Each number is 128 + 24 x the weight over the matrix's rms, rounded and kept within 0 to 255. Layers, rows and columns count from 0. Numbers have three digits each.

# layer 17 MLP up, 640x160, rms 0.17, rows 475-501, columns 80-159
077095135179152156146110152105114158117140093080144082140124105118128097128127111100076130101140134155107130118129150125065175117116131118126158116125119119109132108135119123158165140136154152158138109121119152150136091139129106133091127126
101179108127098080127151130121145140124099107164134110121126098125115095133124138125141128098118135138153104117119098138110118109139125156119096139111124124104141136159124169131109138110111132084123122097132160147165116076086148115107093133
146112126125141155107123123147143160138157158153115155110148153104129144105112139148109102150135096170068160146160104105085165151142156106123142131121124137096109111126120139095161204150115103149135150135109133158143116180086135182152098128
173165138135073172142086093116165149147134153116153099122135082120124169089087118137150129126122140137130162157122151127148156127147137098087134110153105107136137146127139117135123154096110105096183149131162127118116091138138123144150103116
107092090173126157100120130108113137161121103113132147128154138129088166087123114101145150127142140102127126149122110098080096088122153144092160103112121109143119121120156106097160152108119129112126137146132103097171128163114121153160114140
079126188127145150109158100119176105147103087145146138076138124147155107115109144075174164127161156128095099101136131159136153136118142166137108140092110101120120117118102132153137121139140167122124115122165117094087140117147127130106128115
122142154137099147128167114159143134114159143097151131129146112133163128131133166067104163195176142146150146129142096114134085107109099157136163111096116102130111108123109115143152122141128164114101147167158109132147103159118168123139112132
144120152122144135082101122127134100105115107140114095112126093109162135173141146129103088149068145138127100130092167078118148100139127078126127152160106173099195172126138130169128101146131134145129113144093159154088171096118120149153125115
070123116119148128132070157140125118145104175149106084107152136087151143119129136110083151136091162132111164081116091105161109153129112139118092110111084136132153106106136123164137110107124138122136137110156141142114152155169112140109112144
153172195110126172102158130153139100110144128147207124105143104146177131110141138105141161166146114122105183113165152130123107134115122123099122155179119129164109128130141096111123083075096122150137137104144144197123127137157150135152094131
144111120113133129086143100147154092118166119123124102128158154164144135093126191131118148155179149126137135119106084086143114164147127119120110144122145133155106080129086090146121113134076116134126175127097079125127160124127158130140164160
134091162163124169145144102103152173128118114115111113107156097179106172133096180120128126160160121112184118100148146098104167121166133116128116122126123126108122116101133127123101107073106122095137114117051071109131143132128118099131099151
139123152148113149112138127166097125158160176164128100103151153136146146151128136104111174145152180149137149148132176121148104151131122102115124130122139123124096141136102171143154114093091106140153169087106113110154087147123127123107117111
134140144118119091123096161131094110119109093136109152121115106096134123161104121103144130128138102117121175156097153124113101124153135120143136143099130152152141113166168109110098102143182128156140138143146094101148125111135134162077154147
131120144091098163146156133144143121081112105133073155143134166083131140124153108155100140101118117116145157165090155117102135133136118119141120127150104156155125107164103114112172125108151102096125114185140122112124123165099095128134137094
137153096150151083200133137138137152079119142081151127142162150111087124079077110104099128130156192097176136089109128123122149083122148139122121195149109142106177130106129134129115124114140152095155123137148149133108173131085125114134143159
126132122117080128149128114092126090140130205139098120123116152156138140139145165079140062129092178107117124154136105136163093167121178169082069117154157127138096124085097144116128103140122129155081114144127151108105114085120122136099166149
132147093124094150132141166124154104162129063126143142107126125156097094135127115089141189080147070065097151161122083138121164094107080130117160170133124181150086150128154138125152118128092098127096132092120141137142144124153158141137132175
153089146157143151090117111139112135109127165102130136117134140150111130136109111099101151093129137132161168132129122132142142114096141116148108071159144144095110105126141158134128145159131139134152121092130094101123116124111129156111114165
113109167112123125146159154169101137122154119124069151144162151164169116103146107152109130081131159136097159138143078121130158159093126123142137158147144127121145141136140103109140131099103153108144160113122127095150137091137101171124152153
134123104144149104165154095104094110131146138126123148144097134132151126109116160114136137095119106154080136138138108160079155132135140126149096135113138122164135137178105127127166145107122137144134148112114144145124132103134165115128152090
107130103155128159134126150124117131123160167127123135128126128152111150119142107087113081105145070107138118149121080109125109114147120136131076163131092166112137137112132137162121127113071115098132110154118141154136180151201168136106067146
181139078152110117091121151087133105084158075139150120150146088097140126155113140148126122149078135125095165136139152134094115159138111119091126146145180099150115094127103076171119093097128102143136105140114129132107124121129108166162111161
169128117112118118128120113174143146125125141160127118088087082154200079110134128155167122170152126137126144076154122118164129119119153129087089118114115121110118120111115127106114088135139108159149141129136124141155097152180138105069093149
127068112160147106146129127101155118173109151107146095121138119114170089125137118111131111142116082125114116137123178095112128144112133098150124125174148133099081173135103155169093122152114101110111158117078148120103068129135102136139139122
130126115102121172095104166101131137121125147153129168136127117109170123111098150114136165128144142148103135081127107142113114132138102156072116110120207100153129114174128133146141118112086117143110140117133133116154111104102097114115105120
066123108135102130093137126145124114118103127133169167118101130132131137067117154142127175114112157120126131118112117131110112085100132149085144132121102133131109133102150108114140193135089148153088093132151106141136140134137110116146102130
# layer 17 MLP down (transposed), 640x160, rms 0.162, rows 475-501, columns 80-159
131192157124118135145127159089114141067133121161124116152118127094156130130111181175121127116103124128109140129104114077161128120106102125158117130131160193148138153125143104091087122131111093129136064104176146112110136148121116150184106096
126112119107088138155127154142136121097161082071157118158139137129124118172091118105095101115126127143108137138154106133101112080129137149113130149095143135152144121115157141154175150105138106161115059164100171095125147125110149108099121135
140115105126133150111164128124128125113124148164110104136127108141142088131141091072147162100112126121103125120091112160095154115162106134109103091144142135146121169106123110089143119117127088100137146096127125128089087115149121118154124156
082140133171165120110111144124109103159147113137124078171154115126155119111097143117150148122103125124141155122117132114091154132093120142110126172162156121152126167141104166089145150105117108122172137116108118077120138123072070085098122113
119128110152116116127136147099138137099096133115134105144138145130150170153134137141115120116094110140112161132102140168140094104160141135129145122092132153112150128121105107149108140142149155097156101147123154091111144157118078110134175116
107065143127078097176113109112143144128078118150162127118137178122139168098117162103123143144096114136120154114133142116108120121120125125129177141140064120125126101155128139165156122089160149126140134105110134122102104137141123127131090178
124106137111124157131099118078132120092112181155174125167122121163093114103130121118115098106162145107112119152125074143108199163126148147126118073130079150144140158134105136117164119118101177104137148156128108123129140124151112089098146106
166097116117137150138130163102084120113118124096153145154122102089140163115166144068133158130123127107142168125114130113133153120155089151193115140140117119136116102159109170170121125112100156134107075134123086108119158130092097104125080100
121131178123107146109152117093107137145149138116093113138078078118126132125097133084142107151143111134151102151155136145179118134092123120115171133103113099138116152163125157119120168167121124105141107148130167112113131141130124128092123141
105104152128108145136173105135165114110158150160128123116155170097139146115110112109118123113122113107131121156097140116122099124122114143104139133123105138105093161114134136159088140101066076116101128142150109136132104125125115116131149094
104125151148110176148121129145176127177099127118124122139109155138144075137130108154125182097155115101114151136125104103133107118140129118096147145144098144118140118118162109086121155172165156085165133100115150127175155122105120158125156130
144126101105090132119100154172108110165159132137121116082134152147110119107110100116103146124112131140096115086136121138137130170138165139134148177081186112087132149110150107174167086130111132190134168116130094110137133098089132108118137104
132141117098148093120076137137122130139137130140156152135150142157107117127141125130127110146147109132134133163128096130135129111172129134157108129152139124144140098082100123146133080174098170137087110166091130143146126130150138177157145101
111109148119159109077162163141126141114135152117160128096169098149129061124134173105153128110141147114159128141110125166105120131130099163121130109127150158094115150138092148110161124128121141079134195145131126120105137102110109098175199152
115088135097122122112110152106124154103139086085111138097153165090115081132142129171131138090103151128169151123129130063130155115118116095165131146132177120144104150126121101136197162107125143168129158080120111114087121100145119123088139139
100139108122182193107142156138118096109132147137111147144135128129137116111153117137148137109124156129091100088112089140131094133108163123148125096177116143139127115151155127095119124095134129124142105110130187132147135101124155116094125151
132132141083131136150104141137125136123172111124129174143121143166129130123128138105154087101109126121141106087126106134135125166137150111152092119171100158100145139170158123101162135134134129115156155172125153127115134144143151110138113150
094132082123099101105111084156145144129142049072123114129140103144125149118117148162127110106169128106106126140131144138063145086164142100085114107155123135156127098109156192107128114125142104111127127132099121145152143114151128144111173127
118095157159120156089143117152104146141162155132156150136132098143108155097163144148146109099114126144112130109116117125143083102167175101133128106114155180118109153121119089157137072111127113147111134099141118129107153149132124099137163097
172114091167141153138140155127139113115145107098133110136109131150136154109133121125107117132113101104176065148132102158141111149123125173110142151097156115128119152147150095124116143136125128139113153126146152149119136130100133118157104152
137114179163109119097135138140092145106118119133159118096103122109137148075158136133155126157148129143149128154144147119132097147124111135118159120115130125132140112122137133115115130175111126109113094138116130134118126126107122147154149159
148121141143108133170173124134143128108123117098182137136117092060125133137154127143097127145121114081118132115151108171118149089148117158125116167108133181111101111117145101134169143152111134185094150099130105153144178143154154104126075125
123133141134170117135132091133110167149134105165161117139123117121139140103093154150121140166144129107089117187119146153132164134100164145148147114061121120122100126141079162104112112144115117120173090139139135143114106098146123134152105148
168137182117149149124104116069105119123132147110134192107080205136117128108150171171106128110101110139105129131143175096113097102157164138133127152136101098096103102127139120144140127140125177113137117104179135121130108141145118122142147161
106111145141159155149146157137126128115130163127118126150167124155138115176137126174163102143136146093095123107119118127088119102159115166099096149098190092118123132102150115161120175138145128099108084113102152097150107103158122125140115127
107144091111152077167131145128127125120120159120084076082186144143162132092128111139126096136095149111132113148119094111113121140129106145096165142148169120145112122113158128111131135112140134116128119131123134112115135091102139146120120151
165087122143172104162124107106148170098084127134129115101142111157126103119163111134143102120135097155124145135103141109159135124144141122150118169104149167114179153175119166133129119165151131119100099133117123098138123093174129143089114135
# layer 17 MLP gate, 640x160, rms 0.163, rows 476-502, columns 80-159
099157088133091114102131167086127110131145143126140120146125148137145120160112119153126164100118129156097119125130184113144122118123136136115147107120130095138151119176144128146173164104130110123115070102131142135140120110106153121132084158
108129164113165126106131137116150127108107134090126117141156116147138138113131150098084115142109147144111113149117120155127155132121137125142128112116178106141126148130110156098104160115126065114125179140143133103140138080098142117106144112
164136154171105118128130097133160139089136147128135156133139166126129123138135157141101129123075098151093125156095129139121137128152094143182124138133136080113120139136122140107098121123140128160130102138119105137148133101120158130164136159
131123082126112141190134140046080150128137103141143149103105093099105151111151128125161092104131124135143122121080156093118107149109097107138067094128124145118124097142120072125138190100117123146118079116133154150122128132085157151124065101
120136112127144174099099132144187099103164116116103144136091156147147151162129165095105155082143118113162132097166137154135123111113148168118133129191143115105130120121143112120108119145186161121141137134141142105128135175135133147123107140
121129133144131151121218136161127150117134170151130094125195099099153164140148111086131101108129174087109118129101130117124133133130088143084148094108122129118142123097134104141142150146091141125154126142151120107103121150148135086151138167
092142170120114150139095105102102129139124092112109137130129148099084115099119117125105136142139133132135169101123183082125105125184115158125140103163192133108100111141135097142169076147134118162130134110163167127100116159101087129140133140
141134163145132104145138114154154128103125130144102126133139126153170164121075111096148124153168123082120151146134082139148111136141129147096141118092121131153120107147167124100092151119125116130102139161127109122166104156096158133150153162
128132148128140191153147094120091105143148114116101120107149122116185143098101140138176148110110122140115112145118138154116091094159076154150133129152106125116103136134143110168111130122132100152153072144125156075167127140094108126098139136
121143105114181106157144124086149096138129153178151104125095103159146104118142129149127116154158119102161174142107111148152066120185147126146180128129140116133115144092152150127157113143147128160130138110070160154128158083109124130132143171
145111106072116179082126142109127075136136082115115128128117126112135178162135149134124075129168104165135157112137135109113096100108142135157142160125174098138094141151151141111115157119103137105160180106155142179124175107144096122117140191
135117121162118128139141095094129151122143129159092119135127135167123146113135104140110118128104136109116103142101142141108177127147153177138104148149113122135128162114133119130113146142144083130109144165142134102098181163138099130135114117
148113137104143118145171078082131149100146127152106150143132134117128125141153129133193123133139107147129176106133090100075095131113161133122131138112127123124123145125161131127155120158134154107117141120098083133103182162095102108134105125
168144154131136134079143179123125146094134126126134160149130130177115129164137091113177145113127095113133153099120133096138120122132119130134147127120132133140130138104160088107163151128120109150075102084080135131162128162075147149133138158
133103142111112141079152099118112127124128098124097102149093149132181107146164180122193083123096109157129115157124082143163137152128137103144138135129153130078132154135102086126105170169176083116147154177124125088102127149149160142128134128
135151133156152133158098117122147095132129122126123140118132101162154123116134107141139120112137127110167097118108117151134123145135116043199161118090097110147121128111151091109126161156112147107145133151139093107093115116119126129134128073
140142093097115096088194168109121122107150184134137115124148122167133118172129116131149150168125088171166155090127109095146161178116123139129114131143159072112102153116155114124089089073130119115102082105130104118120159129099141088131121136
134130098169109154105122127096135152131129150125166178119109131127129148113078135095080146118113114154149144141142145110144103132140097124140101112128127101133106132131134127138133098142102116155114121127071136117110119131108119082132156147
119111095101096131109130127144103153141195160127113154129138130098109109123137138126091115143134128145182121119081138139160131074130131155173104098131122103133102139132142147125135145106172098132153128113154110143087153099056138140116130153
098142105130126182129098165116105142114158140171122157155150194141124071181103108147147138117086136116146146159168143138075127106167147127118126159132148143162095112167081134144094126138120119150136177130091112147149143099105136129100158126
130159134095160128150176112105155119152123125125125118148133151113132145102143145131131150123130096134118101142151074136133137095135116125091118132132159150132152145135095085137127093135089122096101162129136104118163120143147150117061110129
119138158143136115107161106149112143117140137134128125156141137118132152095137087115101117109139187138127131081145147116091187136163120060128127072182095101121157101143116138160139106163111139131165146115103128131147121180081144130075107103
110107098104111151129173165163168119171116118085154088117108168144165159118104103103125111125117076138146132105139080134139133136143122127156128136100147105087131160100129136156135127186149148091155125091123130137150124149124159098142109137
104135125131116140119119155093108115132090079121140099144145098096147148086158113172137111161126125140140133104091092142134130117094190135137111143068144115104094120153149150082140151100127112132147160106092147140122118145091188154133144134
130155120139139150093152134133142136122109109143136167069097114148120145133108134136149148147139135110144114176091108121159098131156136145146154147150074163121121099133124127138166134167134096121132140120181088120124137159126105096117166139
126140141151143114174130129049160152105130134098159123167134093138116110167150139146128139098126118122109141156137155115126133146097105138164108130143177120090134107097117081159154155129161123111124155108113126124172184151152098115170139142
150134128109129092087120147096181121115154135129112158155106167142119121160140121117119148103130108131130137124153136126118063080178138140120087131118140132102128173103113113082111150117115082143096123117120063097135141095081143118068149152